config.yaml
norm_eps: 1e-05
qk_norm: false
tie_embeddings: true
lr_mult_down: 2.0
seq_len: 1024
steps: 6211
Each number is 500 + 40 x the weight over its row's rms, rounded and kept within 0 to 999. Layers, rows and columns count from 0. Numbers have three digits each. The size before them is the row's rms in percent of the matrix's.

# k: layer 6 attention key, 128x128, rms 0.121, rows 69-95, columns 0-127
# q: layer 6 attention query, 128x128, rms 0.121, rows 70-95, columns 0-127
# v: layer 6 attention value, 128x128, rms 0.156, rows 64-89, columns 0-127
# o: layer 6 attention output (transposed), 128x128, rms 0.613, rows 64-89, columns 0-127
k69 062:496519527365485452481554498422459472543553485507492515508449510467476421492471511475429510491448432500497449526489434456499503533493515502521445546497519479522513478433534467477519497522445540520512512453518506517516436578471471513526492437444574502404489489564439550501543513576544500522527472505468601526507574542528550468496438460534529531474548537490459550462493513439459475526510
q70 080:455482397556456544552448519515431486562508490451517497537515466494541499532483469514539467478591500518476431529481464523407504468482509538476476502469509501474469470435529465583449458439478530517522499521511444487556547508501470473424450461511491505518481481383496519595499466532498502490462482563510492498490545463444514475491459469509498576561496533505371496440438471485472491473499
k70 082:493493532467512497496512510534584542449558540439532463476505528495516534435521525485406482552485464496466453511458535480491430548517463568550450538496502532505549587530511435512520544569545483526445469454541582524443449550554511561547607503528530486473562543534564543453460553506556536517550503460494559499569486504534483513499530502501507544471565534533541465494473540541485488484526
q71 128:462492534549509558507534481553481539521522520590417467473546488483503452517468538524522439470446528483511510505480498532519471501497539500488507500473541537465543528555399557534480464455461550549497541472436505456436516444473470410540479508451525517484569538513509498524457428594507592508572463513497453403554506486537498476481482537467540437506530470502589510492481562454498469460535
k71 137:560473523539465566480493519540469535530539526544480508479483545456546457467443494457452462537453517472537450514534459541549412471539445560508488487488485566481566487497503521546504346469490475460524502457466520491426476464490550457452469565480516471523472529451509475513526428576537525535510464519514488513527473472506500516486489466553517468530483552613544516585483552439483544509461
q72 125:569472457557539516477542483529516469465499571516460533537542526509549496497502470479474493445448525510455543499518495477451531481502515498435537490458473593491466512588553573523465484538535496503519543499511545426510463567527527454492504500465510474480486509493521492543594442523472427521517586484529475561450509471509496510513546508545550563504493494499492460482529418563598628567468
k72 131:502520498545484524482492476484539491498431498531507519538498526514532479488519536582565398420491514514475522553512462489435553449536514408538503592493494561472445588512600570548486517466525477481450505493510535441509489528490425457492529515503532572521529495439519468510478502487528404539554539503470500528543444487483581542545512439555516552512478553505489498480488456570485475512542
q73 127:458545540548548428499548516466494504457505424478483491474501507480510541563531519412481548488485521500547538499492512548559504484497562471525488434521501354464493455511454497544605462481493474483527469519489564513468483517488517474476531465445525513567526489467452529534602530501477521481413518451443462561492486536455415465473514484497544534511432468508457505506468443537508538510574
k73 137:492499471582449437514476458530466569545419513487499497523556489602528519524495489430487562493506542483498513512496509507567521441497531467541484495419481429510478522500545426558556480465529525513489458467488532542492460484477523498594532504513529447567562480543403544481466543493459526563558535492508557483476489563495507458514526528483479543568408464552483464488475489511461576488540
q74 139:509499441583486471483509483489514491468482576515536471537510543428504492470485480514538420554462535462470547545517518527481535560532456414509452521454421542500473546423496484483561495446466379471506470532444486547558432465485525430415411529578442493440493479518480547537507512537455536443535507464502473490494495522536482498528497504529562474504521565521484472533564507511464489499474
k74 134:495474533501504504456510501572550460520521678479580559476546574491520519478534513528596529495519484484484537520557494477488514564468472433434537488502466488480486514486484602523485515446484434447485434509487547477566478497529462461499507487441445452491517423527467504506439551513518461505449466462466484448512515482527462505515505472455590472494497541489500453492457513442509521537454
q75 130:520512476496517449507481491560527533535475412555558589526558482498504485506492527466516515501500462443537484478449502415411504518497515609487510527469584459473505505502449481512455489485462417469508562473464480511437425464473608459539519547408492492493541477467502582490554500481477458515537478507519486521575557472533451482507470455436499540506547557498543515464455521477512466501448
k75 132:530450477456534456489466428464493479566561389572524503538577498499575440511484512514486498505463568496512504551539532469514469527448412567483513434512475523516500491513533428447412500480451428473506506473503496477492453514499564432543519493447430513513453433498490516464511529545453511525467472444505519516477537490521540493491510457472471533480465544530487489471356476539474469525529
q76 127:495469467528534494546496492515430451552508472508471504546506539464541588532492563460439451459510459524547455514493531461519524464512491513480515537448479477453567485449512590554480544511543521509551478470431542507563517489490597497507424567479501490566454491490589452526426553517472546517429534475551549460511470495497482513512475501452527506462554444500500455489554499579516394523482
k76 133:546508472545499524482523533499516479532489467507472511514457502501533545410449583381518430522527454475521454553503527419508525473472525614522480525548541445519566480448571531487478558515533478493560528444498537566542470479523512492447472502520420484498434552526460480536483578504457507461524487527513441504512481530471455535520463454510590497526488472522476500414485502574448499514518
q77 125:515507526427436574478502476539509458535475417475551442474541529490505487511489534550496477500586461493448480540438444511485526512511503521443497457536473504453491465512482533507521470486469479502556410431467490522449561522489490436524508481513469513549508519452482540453550458418465544496595501475489482560414454524468487527528482492551517450559510429493435480414501533440553506570438
k77 130:516462544524532532474532427460463480468463481499579521524513514420557472484478482547475469506573537541471568525467541543463509545467521520496534435448516451476445494496498529475577485502477520484505469496505556553484529496543497424522441468460477385486539475402460483526552471484455513514483534519493511472428509479494478465473478497506468508468502362560455541427561558469490471563507
q78 121:495501528489537521444495393505425599533444499521450491513520527544527505531447464486524418538562503544506520498530495501480524523541528527447478483455518465579463561548465483544489484525418531563491584510488475523609578495521503549520488488463499504472502512533467508521476537535502504496470408451425481514531432594451532542550461433473505520529466495450480493534480490523517539441485
k78 129:511522454518516514524492492469425456563503553547461544483517429518405476519469545536473539575459496540476494437571453514423518470519466500448496472479529469510475528513468517594501505538488608499531528504548490525509516464511482515473469527412473535477528487442522544547482551480472517505493448436509485506537452501398491533531382495414484515535508548544517475537513484505576527443489
q79 128:482532496497455489521398467486455507534476550418466511500461522521495518515479562459550463540461469518537513523520483425487469464458528421521459425609513479476427508499471519545463543521468528490556479536452483503477546443555557540472521535533544529468495495517518531545504522568509474501437515583514436483439468490538468459446525531478492449477615552523513482440445487542544432509509
k79 135:510527458486505456505517468484482492513519560538513454526453443477520513527443539453516509505489468487550518559521514471514498415527579471499498507544487496440446490534524477479390445529461469555471527492498495533453482409447514504459480525549597462445526493541556542541492513493489499547472463530589421448529491546521427504458529551443529452518509495513444575430391544486519487514532
q80 130:461542506474436475483584471505513526519490498501506559447483490436562395528495560537529528494533510468531508556505518532512504418473515532523547552451538482527480524531482419626482507557511514502489463485449512513511501486487513487519461481567536538512491549467417452567516494441533478464496497560514528468483506482524526505445530492480471527488534484487492493523651408492467411526542
k80 142:511547479489451510479516439596504517485571472498473469505482491563557480512501514485464565555540547517461481491519552504524506483434458476580467453588476526513469527488492534560534498483538501538479585505501569511489453529476538506446473495499520531531451484462445479528526543496485453508521438557505535415494566508452491576472593453480504535577563515475489499474630504510477484575507
q81 127:450502526417544443498493525532520479498472550504501462525444509521472446472503548446437482511482409532512475524457533564518491482502550576479541491487536550486509466538513454482522534384475499461553512492596474525478497510485552505524450556446574506480598486481510507465576476525500541502534553461557488541466526406476524539514481526565463466478506510432456469540533457509490546524588
k81 130:502509514433486476481510551501508475501510516487482533556485504537534465509511486439509335507480420567505502534467516538502457464544509528515480509475511541561477493493440541531456583464482526503505437515499529546464484488495510493523457547452517428492513409537479525422532498497595478578458510490515564485474485539500507489438531543507440588506498568493425475472588498474523502458565
q82 122:467520456514492436521550560482428509520491506576468537498523514471488443493461417504489521496455541541495475493542493472489525487438498507495480442562476587529502542496492564567472563512465452454503494421457464586564557482511456564469467486453548499503517444499475444527515502425510516531539546529503568533506507458420496459559492558541551530463527474545584505465415492466466544533518
k82 134:519515502399521538496522470568489489511488468617500559560523514506480436536471465527508555443545426465583542525448502509499532457540514454516510525552551538519502443555449564542524602517496463476488490460490513499533476465480468530426499577526501596500545508444498491499508480552511467488502570547509487508492502500477492480520537476479507498493447392505526472475407525479467565462543
q83 128:480543512466493473501505493436494507410494464534484524474434498504548549537482543445530530511451488495531475441556504532510495557481431429505518491521502546469485566497537457527524600551459464509494501466426452487511481425516520477453507474478476455494459527472552533472492524541565503580575476489480556572618514502525479452515445396549449444565466507503502498491525496439503503538445
k83 129:496464457495496464452530535543546490471434495553523455497496498468514482508515473434564523450515446510487555437498455536458498565508396531450550466470453516417505576555527448560481609515502515586474497492513479465514491473497449519418530471508479512455449542508472515417537572559492470467518521495489536545495539470506416495455497460478510473502487464550523582505510578448538516519485
q84 124:513488461504497468491456543472478522514487538519580511487506501441539453470488505446522518525556484531481626479450476540551529588441470493552489551491518456498537470573449527485539568527596476508511572497483479439471506507506499498526493527527516515528556544493535413498513469430416478494510489501474508400494497453482505466520509495464502558578482565592503502419473472505497559466567
k84 135:537507569536477497483534492506445501510595544413445493453511498440547447533485458442556533483491490505482572566503473473513514496555477454527525548470480398527507453521441519514428575525530400514462522504535444454442537555500512417502493501537482562511519544462462516455465455479481522486514493479536531401514490505454529560532508513507438519521531543598508482503517474525434496489510
q85 129:527571528492516559464560556532467493466480515499509470468461547459500523489522444475468551469454511539490463490438535401539438521494571555570481511528446485504457517511528523477567463542382552506383470503425443425534492485535529471515495515510482533501480486512515485487464479605533550465523529508529429498485511494549479478551505488511517530512524529572582491445482463448453509484525
k85 137:508471552600429531494460531470496511488525532514517540460505548490455496490472438520424501457446550522556419429452566495527487499533522443504550504545481553450448527460513528453544560501534566483438490566544510501502462455516505451469460516483524539470496523526423552502550518562487542509522478488546458515513458531568511541512543479584471531508459511497575558434406517450473460491505
q86 133:540479513454490463541454528527583535521453411475451462484485548473473534417500511509479559455513492508530471512523472510447442422493417458463512561499512479520470520494458381489524530463491419526456494507444531525521543478546498601461440487388463495540562507530504487521473465533506499526538405487484460493435520519509521526479550517574489568511525479543508527460518508493501543454500
k86 139:491524489513461513517534502545486504502453527495437511474528549444512493504480533497436548459528481539527490502478453537469435477497472446515573488586487449488493531524553406442479479498462460492497499495494511537562450427547472530498529470407477537526541443605530523535525461529509578477541516517473481488446550497442535500528502495508490571483534519544504460451608596569516537418539
q87 128:544482451459506459398562463500477472452587446500618510489450494523512507495518508552486516497457453509553505558466499502502502490454544392449516510465548476545554501509459504543474466502546500578497481478495505474490505388472514518473493509498507465528440508520542496489513460523536481520505527515553520564437520563486547489496537455554467465397473570469475461462466516528497591430488
k87 131:480451470598568458452506461482417506523510429494540523485469475494522546509546498586543461486477488511534463587474506514481478519479550441498511486555497449548587549483506476568476489469475526577507519463551456494452499525517460446449446511481525416505471519499481531481513524470543478498613473484522497497450449526549515487529521501503498468421483556456502497537534635529518542514531
q88 132:535532456545459503564534537570466461496414493425630586466507497592588549486537506505508495481481517508507568458526527507520493498534473446548474457462518572533506428553529434522470433512531502486431518477532452508588504492516494441516426528505493498475491530477510511493532530469496482489505491482503468457613496503442480483451524517575435520516520472500467472486540494554485463502512
k88 129:540482534471440523510582462498547512488454394442574501510478549539466544442514423422473513536422446497463605493533514516476509481489445451457494440457449501446490485508474516544440494414526525521513463527521497451541514524543490461479437504508502577462517473513491500571533523513490484552537543473437393492541482462446507499534494566548502549481552490471505525516496483553507472473491
q89 126:470502483568484536521430538439449444488480460501449597445459517540550450467495471456558526551520470407506414503464434539534497459510536530557503534475424488536469523430547496512472510482549540460492535533510488477569555533507517498525492534514494554475523502505529471522550481557476583527507473520486480426432546503479533462549460385537523480495526459538455496435478551506555504487506
k89 139:472462430500451573504469486491514473532541515541507512469461551496522495467457460546467541524521486471577470483459463520489560597525574525498532533475528504496481495442425508549426542478474497538473495481479437496557536515469493449571544478519457546473452529521513481500582517507509601597434414500445471496513545500548468531462522521492441524505436476546498544475557482570559450481496
q90 133:518492473444470490503468483569526595529413498482505480517474446494466578548512521493489531507542618494540535491417497492579534481500487473536484492468450516538540549509513545432429531467465581446569502507479520495469519458519502509485491519510524583503513489471502526557543487542419475563527472459494555577472536503547476488505573435517481564493492468502558496576518574462485450501518
k90 137:507490408427511454513498527551476494538517618430497491457518441540512505511482450517460469471482532502475578488471470490581577502458451530486457570463498428496540538508553547444471503472510542445499494477462481491487533522502513519517479493488508557500537467432578509517548551531504467507498491470495463538459503540508449500455546423630468542480487462480541508533512626506492481488496
q91 125:485546456441484406570505473431549479495503510494452587502560501496533555463528488446488412555449540522501553573428479516488478489472520480446539500470487555496580537486487569483469505506542508522432464495624499494501489592472488505564457453516493464501482553479501588478512523553533573447566458520417445466496490532504491517550547486482504476499507458510496470515486513503518498528494
k91 136:505544475465532469552472564469522466514487549527520512498515492452495527409538539436523465516508537503451567540473514414471514493466488420546497432461507585581510511530474508509435450455468478524515450551498495512499479551511457482518466459485451556492498578442533561496542465572472515509526453534507545497541460496500526504572590449428526485456423426538512487527549450519513516429514
q92 124:506564527482547452469490473476485575518471458490506417487498564494473459511548504550523362433500549487482470458483474513480545475558491516510516533521504556470462488539509484452531417558476542516540534469467499504481443535533517537518490449536535520502498482412522529538534555477462535536469476478533499454500566498416516471503572486509490426478530526503577466386540448536517508545428
k92 129:524555544437534484419459430461542485555485531539510502501546546485448595540464520552451426492538448510527497431523463544463482545496521537527487540501536502495480451522485473469433473530536528517548462487524556509471491445534488526516485492489550532504545593458388516550454550527483468512528530476461443484492574473454484491466629486473481458488493525562534539490555513542519464523470
q93 126:507570559494482464480560511503550507555525518470505517534484465479532547547523409507546445485531472541510523495503474530471524462525477515472536567575535461472565481487488522527492488512483553459490501560497522540487416488439478467413418488577475435465505505585513480606535478481487586531468509494531562457566535497521525487524521461491479551503567464585460506472452498506464556424522
k93 132:486498562475516477509495497573467482494481522465511518502477443550567505514503483494552467465515533534560502542528419506490504517519428468418467504530517520566530482525458446495545539474481484447469566504514521529476559522477526477464470546472492401460428586590480485643501530468484530474561438461500495533479520476498525531475550484561449510534471423552519488490483385526500503494495
q94 139:481522395448501561479444480518533499498537542527488513503534482514526469551493551459494463473516473558494475446484537444505571484457513396550520512555506478541481476487572421557542494517470486545497452591529495517428429564497543506513486523498593504430528428566561428555481537503543561498523516479426472506474445515466491466501489440477534542509497497528524529527501473483441498531445
k94 135:481481502440500438482448431569502474469453484564462479474477505489524454518473522475439469481475466527528371445444528469505564523438488472481514482421476445528523477447509390494487502532560519504526459509522431486542519501519452485483430484525595554483519483518506479520474415487480448524480505435481480445546478531575486504527514450472583505519577500525535495494545459454448498542499
q95 123:481507499536495492570587510502502443493514470509553486516459459576486510541461511513438341488525490534529532522483467476530492468448496536476438446478453484528454480541553505490561488524463486553469444492534494557509499462465462507454498530494526507548471585524524507534519516509560475569546476511489510521451552437526516563543465537393466557521511575563508464491476515467565524555558
k95 132:511514517485516464529511525484529473522480544494490516577528558495468451465498502476514459455506499512531526501458528477465526527447512491490544458544546417533484524545537478505540462500490530505497471498498461560520463567503519502527459523500520596448470650488487474545545488491525479569512485518581572474498574472528531504479379526505451563529476550453488453545429557426572501573529
v64 127:550444431453565509516543476554540539509493535489480508560432535525486513464562493502496476482547478468491519488493550544510480509528504517438486521515535501531509507489466433551568492525472470461534400518363477398450489548600527513514525472528461515507481529510496554573491513482486525528448562578486523522469433501477452581527485493481491495527491530515562577483467461485457494476424
o64 145:541442460507511509535560436517517539501493555490478519547439514483493501436542519547559475514539486426449521500497510534464494447519478551468488460494498453572510474527493461499537440517472488511530504496393468410458529511574494533514571431437483511549549553522492529558439489508467542577480538594501494532479485440463494574552494438491478483506495507473514563570513438471422511522446
v65 120:393592472551447478439530490489531467457537490569435450528495519506516514486448448510527518506415515517519502488541514434500521504481499527438395487549519487509508532536496513498472515528498490501590438499526492486458500399438443517561467585511445499508514531530488577508490461556479429515515514517520467500416514407518515444539462515528508513549470500495476459504540465528450446519446
o65 130:455513455543467470505489526505550492441509447550457489525414511483473519494522460522501547567479497491517501475480503451512540545512498520489415460494450484511461547542474501497440498538503465491557448548475474547470553447430476551542536591503501480537481547515518567541426467451521489514519562505481465516564531417547569438481472523541541502508421447479456429573515477578446469426499
v66 125:596548539522512458455451596522517503498534489486446404529548493450508497494585510544517555509490420541457474527482461465510480547427480461444399511494415531523512464562508505511496510588461559542531448530475549505534511542427506428539514527521501542503494512522504494523524501427584527492450518499491459469551500444493488450465513516476484518535472472478494452481513575504536442455488
o66 134:543496539510486477484491595584542508491503528481480428507615484489477487487533532493526528458498496504451498532468468514493502477491446446464451541537417521518545485577496540490478548579498542486506454514431546514513458554434453431548547485513512538527556480468461537502522524509581559543466571485430476479573454453496461433437514518473473523538483473503561444481516557533491494427516
v67 120:469506510566546506479503496480435467584482462443434559456491550492507515494517453545519531494499485499480596532503526493447477469486492524477538504451483485546480511565525498509487547464451542523507461542568530519422487501499574548512483481492523521516540498469567429526474561492532558480469442564462419507511493435574444612474527518535530510455443547481499556470476476444391505512532
o67 124:453476474551551519539524529564482532545486463482486518482507563511490459473521507493505512520510464513478566499496558472416463499445487459479545526527504486575504493601565496499471550514469529539538448546536521568502497468532565531497528496497495496501554532453499396526474499455555581479477387505436509531531436474584482583518467502547529445467435498472509576506487404469489505506511
v68 114:524573521508442408530498500536510573473550491491474491520583530548591441470470571527586457497521480510507476540430490460477490564549464509538486540491512541449445464438496522523553456528511527521469536557539441536501502490561553552461544473509486504430524468460499561522515570503513530473448520431482474423474493428517507485557471511480469515502484465491463495565525580570476539508496
o68 127:565547511479501479568503486463561497511471518497538575472559548508523475520416539588609545501510464470503455511459537436510467549522462481556491509462531498406501489503511585572497456556543533520531510590551427532517497452512508569483493439501459480442511496508543548519573575521519563519471523478511515453454547465529543520515540516475514485542499491508492525515529604506498521499475
v69 119:518467431511540534470500500540492467541608478479455495474549445476571499427509603500510507485451485469485495486559483552500548515539534479439565495465560495521412510494526506452470468462509540529460493533504563418499459522533481531533444553472511505500449533478440431485532472468508551473498575479604482497545514536497439415572528544517418539507498498543488444455504481479487501503517
o69 132:484531485479497548422496466585495507532497502506503494446534456450479481499487497537548548495463533478455517498552465576515516483510497466471587519491501446517509451526531498493498503416493522582406502560499492396540485465525513560610453495471433474472477549476521465440528480521502486456446550404500490534496480502428503460563507522522428528564543565485536423498501482468519444479506
v70 123:525530511548477550542464539465548494450527472472512555556559428533514535516472555491482483496492522548473542575492464461478450506464448472456464453501481411510481522486487534498471508536461478489503445456579413536503499453444514466463517575539570515536522426535465463488462536531507511514429496574525516498499449503480497587600539526538500489442484438524538538512533482566546555491418
o70 130:536550514603462593472496490491545506484498483468450536481538480534568504546506471589557450526423537538477508487486486455535434506491519428465447443493443446487503518490493517490479522551486436492488488481540393501545458504460531470440504549517586543510493425512502489446502513552510470526473491596482437515538466509489500553546515569512499461499511505514598495442554439476518512513474
v71 129:582482511505559476521554520432505441590549509467506448501453473571538501454465478551488512515539538466478478507445473492478512495438512469548463517527516553448538506494535449511501497478507499484421438386550379516539496473627529555497462523512522487458527467491502441482451513481498457471489472503585500512516490460470522485518535519451465525589542493587489460494523492499464462506505
o71 132:544450574536595491508549517452490484533505514494511503537479476480508499461478489514484535533516518489468474486499521485445527526480482471525497525532505577415471514517510484496495497520536486484460489402529395536510545487654493527501520577560455531459508462473498440515448515545494508547507459489582425568509560492514445436470578489527466526589497522502511413515521505483468440497522
v72 115:433478502546491529506456537515510466534510479515445543529420485471486477416531535536438555502526516487492502562488469477589508457550477454509460526461425506460537533501401482436530510469535478547428530503471493545542500464578487472519469484478529483402466540491466508562538460482551434503486576441440563515477502389511475496420499489482495479464512514525507508505497515492521402512453
o72 124:455486497493556495447433535440474436538533426466533540556476493527467443363515470488566518478468533488498508500530460476580458493490495516499424545530515491455548481499474512467549465495507535541495543450514431525539479509521513516467471468421536469539494533476453552546546470448549445465517532453508544493494477399532435466444514467476495514458482510604549512531456465440496465494522
v73 116:559446520481481431505404489409540454474501458528526482515513472530449528478452480450547514515557528469546520499455458578467494504514500489521573501541518475510501513516469542521525539586527492450565466522503535496496435471542528444478562480450571541470506467492508437525520489540540515454463411482516514431501469540513486467382494497518539569502437542529492414511516499567490495506420
o73 133:606483488500494455545469492439471434496506467503543512505522454534438517490473494416562540490556476551501477569471487550470513513449515551533571511465478498500479461503462569525521491516475510462578438484471523459495461451532535500473597433534546502541507435491507444509478498540540404524446447540489502460496423542505531468405549511513538519473512488487516419561546466534500518478437
v74 125:558448430463421553466506490419478520493505506443530546520476542511486478505529549592493454507517461467503494460639575420501445487506470460518501502487539423470539464488509430504510523450519552504459553519535554563487477462540473496504526482540468556477548523537516520463537433494485469520461444463547495522515520452532410534485533472480448473510453443486519488530518494460475578514561
o74 135:579438423517433532471499513449434526473513514414516494501465485460534447551548525545505450453542441456515517483565543460463410510484520419464540469511526535453570535510520436469493445438540568505417513513581494588504465468518517480486524461492501527532479529511490535457530433533510461508531507444489502475487481441535507521487509497513455481561519478504490475571508487486510605462545
v75 118:503477503509489479486499532483501568456432501509547523510601480451512462450612509424521498535524481536490448545613467504494610499471543486493503513560455546528523480576598493521496508511548500524509476544494499503480551478583491520517508560466529530526525439431529506489521482490468464523488398493551485497513491429502502563501522499502488540503453469561542487450482552486473501455404
o75 127:536480554498515499498502571421499524449494487485627525513611443488492455473606524497447520466572466434502484458577470495463546515484523546505468451507465500555474522468537511498540510522491464511444497578508528532467534528537512466511481546485563581537557449472541509504521503469529529481386463486516509455513409458455526523536484519505485509523452491535530523475493532470457525428489
v76 120:525444465517557503431444495566498477455490501465486481579541503492479458523482394458470483506528517465421505494488458386523441441419491521418560530486466484459519490462519501553449513484549486507427514519554553493562496535538498508544531629467521526488571535492468520530523498489524534468504499536507506480449492459461490465426494466496480415502519506466558484526508435528557514482525
o76 135:506503498453511505455482493522537402531584530458493522543518524509450467471500495483496509530534508504511519466490429438512486475441471461423591492502465448488479521484498506545431494435533475436442510507490581527579462500551481560512571566470538579492530549506548545441500482501496506472587541565562555504418557477479517502442511491506471474488490455478580464478546477469575518521523
v77 127:473473490445550508422522531507516509455473497454540483571401482500489506486500503564495496498512601478456509555526574535522541537567450491563458574514396519522501522486536492427428460508465498560462484534516514483520504497448502516541478549496518447504499469516507466531544525543530518484521520494543489373550468477408489515552412491431485549489473499573504507485468504510511550513557
o77 136:479476521507533507505510501510499511447484454464555492541407447497495540494517592515468496489548578513399474514466502513553540492508436468526464606500384493486524478446478496484441470495488528522478524582478486531546448518514519498527510481504478461447550428451496455498548549507459495510542524514543449392457521459453483483535416431438506492507471455568530497535490449510522550504540
v78 125:531512512465492525476465415517474513437504449488429567479492505504520521530505448507575510545509479537505523498453493495513524406561496514491431502513518499482490488507512487448465481470471468576453439526494596542569485482526454490438497458557469495528443500448520516513410541505432566574529501495566556518539423510576547481505470506484465518514509542531532406538551483479520408553466
o78 132:543468453453475486457483431528488518424504488488449575454455525502544589482479476511471523506542477558584500489440494491507498468574531512463401465507495527543505510487513504469479500503428495583405490479424568539534496481533483529454519452546481518524467488487462506510491471504470581567550524475551605517523437505573487479474464503491469485539512529568522440476502496477516407533508
v79 127:488529535502537518473541486430463541500459499441455504494538546491471522512542569463540551464542501541482470467434512489575474542565454453521525523530529538559524540465537509508456482476447403463485495442544437528513507486484509524450471529571522491532516526453533463490550527487462459504450436464502520510462506539428475346430504538570567511455525482461542526510488437461562499495511
o79 141:414496533482526487473545449422526587489521502485526513475557538501464548497547515468535505522536518517512481487475543498563431466573484506510522542487559520551500547457549482520465512504465441511493539473554416526525531469515499493465524481587530402534538481523575503413480511513426518475464484481467494539467507523494499375456484517544563571464503445492567489447463473470557548469521
v80 126:499469464558464435506498452484520496492554513447531514475464436467449455525546534486498515561529531577488519552454453586463474555492522556524492480495523525402536437497577498484478496459464451547380430505460571497478492490504505573520507509475525591541510541498543468542535428492525449471514507426467512505458523526484462490568508517517546457516523496484457499544486400508445535492484
o80 135:483495459549554465552553466468516488566457542452475447492414481467481474519532553485553572534511489509527405529476453530481427512489519543488475499527538544407486495502595519497452498497405512516432416496460515459519502504498502500505450525530590574501489487496516436476537422444582468462463499464525503473455548483492533525559500441539509453531519457555549484467456476516490519528495
v81 122:434475513509441504496549463458504549503495524483445580519471429475470492543604467492492484505561463446495478487576489472567463524500530527500450588500454528455496516547525469539514464585500466438498493450555478481556559470537533416482435454480504467515476513508519459512566511487468546484501573549519502521514538458524471491537590475401557573477492527501485438523493492510470514465566
o81 126:442481475491466507517538535567506550513477489494484544527505449521480464556587484498454475519556477475546444530535530496592476546541512468544506569475502552507555507510517498523505461596472444461487489448555516519526475469548556544545475447486474577558561541485516506516595536422493507548492513553493509477592564526524476502500573491436537545482482566498506427557480478482478514485580
v82 126:532415530528472473426507523519489480466487545488530524463425506530559466512471469478507504418503479484503429531483482487507391492499464469507486429525489511562504555563526553507463446445455581495556493557488479512473510531602406579545595476493498523505557524526498453465509550482443523489426530438500530495470522555518520526493509539513546465472550463526525495538494506548453431477523
o82 134:521485509546446501490496535496442359496496508510487474481436517491532472587437510465516471432520464470464469496506491497469472529504493501554475424542461458553499558506548534420441553437479556533559510570500483507484504550605466579536541501504577526524557518463517504515509566485425528547502497426482522499495571576471502491492512542511529487446547477501493554502518558460508475490515
v83 126:511515507494510520536580478449520545510516479539504457582474527512437443473550533499524515514515441527557480504498533507485583460454575483519533512497483471447506614447513486503457470460469546415477524607497530432408498490489437478481456524434449500496483509521543494493432546457407592448502503467467540503452479404490479494481498482523446477487528477533476512496512490509527510522569
o83 136:483480524519510498466592568454521585510502503560506494538441560528483496487580503520524517475548455509523472453447596515496589473501610515525521502506486508456502539478439498527511560442521516450483490587427556469423487448496505455504436503457462463507538495525541535501483548448457508503513561453431551501437542487540512474511585513529445475500527526534527550482528467470506484494561
v84 118:581551552512522467566524430553494541522414556520494549517502501520468503407541471554473535574511536474514483447494467522515423544435474508512543547506544524484529483488549513490478501484531494563556536559519456492494503468472438483532447511521458510466513494488508420526443534533503456543453546494494590449468522524590451439503460523548473488521500498501434586441506502519413544480504
o84 129:553527547522520487516540490479492542504503592489532522524499526507501489519481495539461475478502571544534426485500429522551508493421522479542531532502595501484556509479478534474401478517493553480524468560522435504454508483467463609498434493521473551517496463512455414505508520516450469439443517555502572506507514472560465455465433502604431517498497535495471573521490510425426502475509
v85 125:450525463547463471435518508523496573527493426536490465566517503417473505547410495517530485439511530523492564410433471523545506557506526549460464436515529528549526535502510521455467476453571500504479517462502484544547515474555525529520503512481533497438460489542504495504404448401507506470428457536546531479537522461517387525566546501545492508556526543472493490523529487456545499449504
o85 134:485509528492464468489575515509468533521511444535471508579510538474475461519494464569531462477472533511508604424470508492511591561535539529472503392451528536503557495465525568491474469524500499513470469452467474507555509472500492486564537513504512519440478521448485455468526482530521471483560437524515562471524434435483467514556530422600508512569562509433540448515478499439558537483468
v86 123:646409511499496501520570479479523531445466527536504482499544512451472543516459504500483558509444522534527431518485468583493532507407471497470443603418540497485498481519473481493502517500453513518467511571465482581473521528547498543500484530521427465428402507472517495490536489519485442479424491566543438498498508537505520488456504489474501499514483516520483441525513488534410525556511
o86 139:666456486590505453515517445538515532443472485500522481500528577464472486489497486489433520487437509464550475482441494578498567533449492506502450550486563491505505536533468497523537555471457537502487452511498509592482498501569485477542509516442422458454474500534544516423537539565505479469454490528515478513504531525463510570441483482481511505522538539539519486423472473532407495477481
v87 122:544510478512475491409419483541445523585516523531570519442530496492459477471591532444580493516531502511424550512476571516488519489487477525492500543496463571523458539474462439452519523472472504456506509406567483525500479487455509536533492419597454549448487509518483452544459457496495506568580587528509432517465428512447503531491471480467509447479498513473471486534525523498518525473493
o87 133:525543536536496514479446514506454455618517493499525498446453536478483478484536479490501558487494545497504542519483567481533510539471474520484492534495484587537382483504496477529536524547466500497491519423535448519502438450467498577484494416610477530446481510526534498479477400462518552594550581499475453468449431523463517540518444487462477539438538515497509532479468524478528528464518
v88 121:519499454523539508444519544491511484479521499543525520545430494533466491448502474479543454484503543555514493544536522478518530509487505473589462420483578486406471455530495553481493526550386485548528521509510447418512559480586496467507451543440517496442525522543528481517468465538433546499486501495372547545505519528528507438494578473503457494489508545452455469503503516470421498448456
o88 126:484444467496501498464565494470524458472527542569438507546453496496513473410546460530450452475480525587549481555580509538483473527476548478529534467509482500409487473485515490530497529573425520495525548551506477401573548503593504453555508571458547479481486526540500459495523431490444551484479506501454526440502464514576517464480553494438484482492497474522460528457499520475423507438479
v89 117:452452491469500407394514529498476535576500442459520439404474500512502497433509510527461471540479429510514523510548491472491491508463482474470528513511500488448426544482462485526509485500554525395465552497482535467546526488473565522467440543455586531549479583513525525458434440579492512475430450534428569548426478527530528475530483519481506491486501471489479524540493507492525441523492
o89 135:496512512497526422510508510499494485531488429469516432476490504481523479437520539534421528529554393511419517490490487480430484515454565485478505486511532477461424612530512532488500458516564511389471502496513530434574513469502530500466453474408542490497496531482543532436490446523464520505441500530425531552464474545528480477555494517494559504438491523497520457555496503551559426459500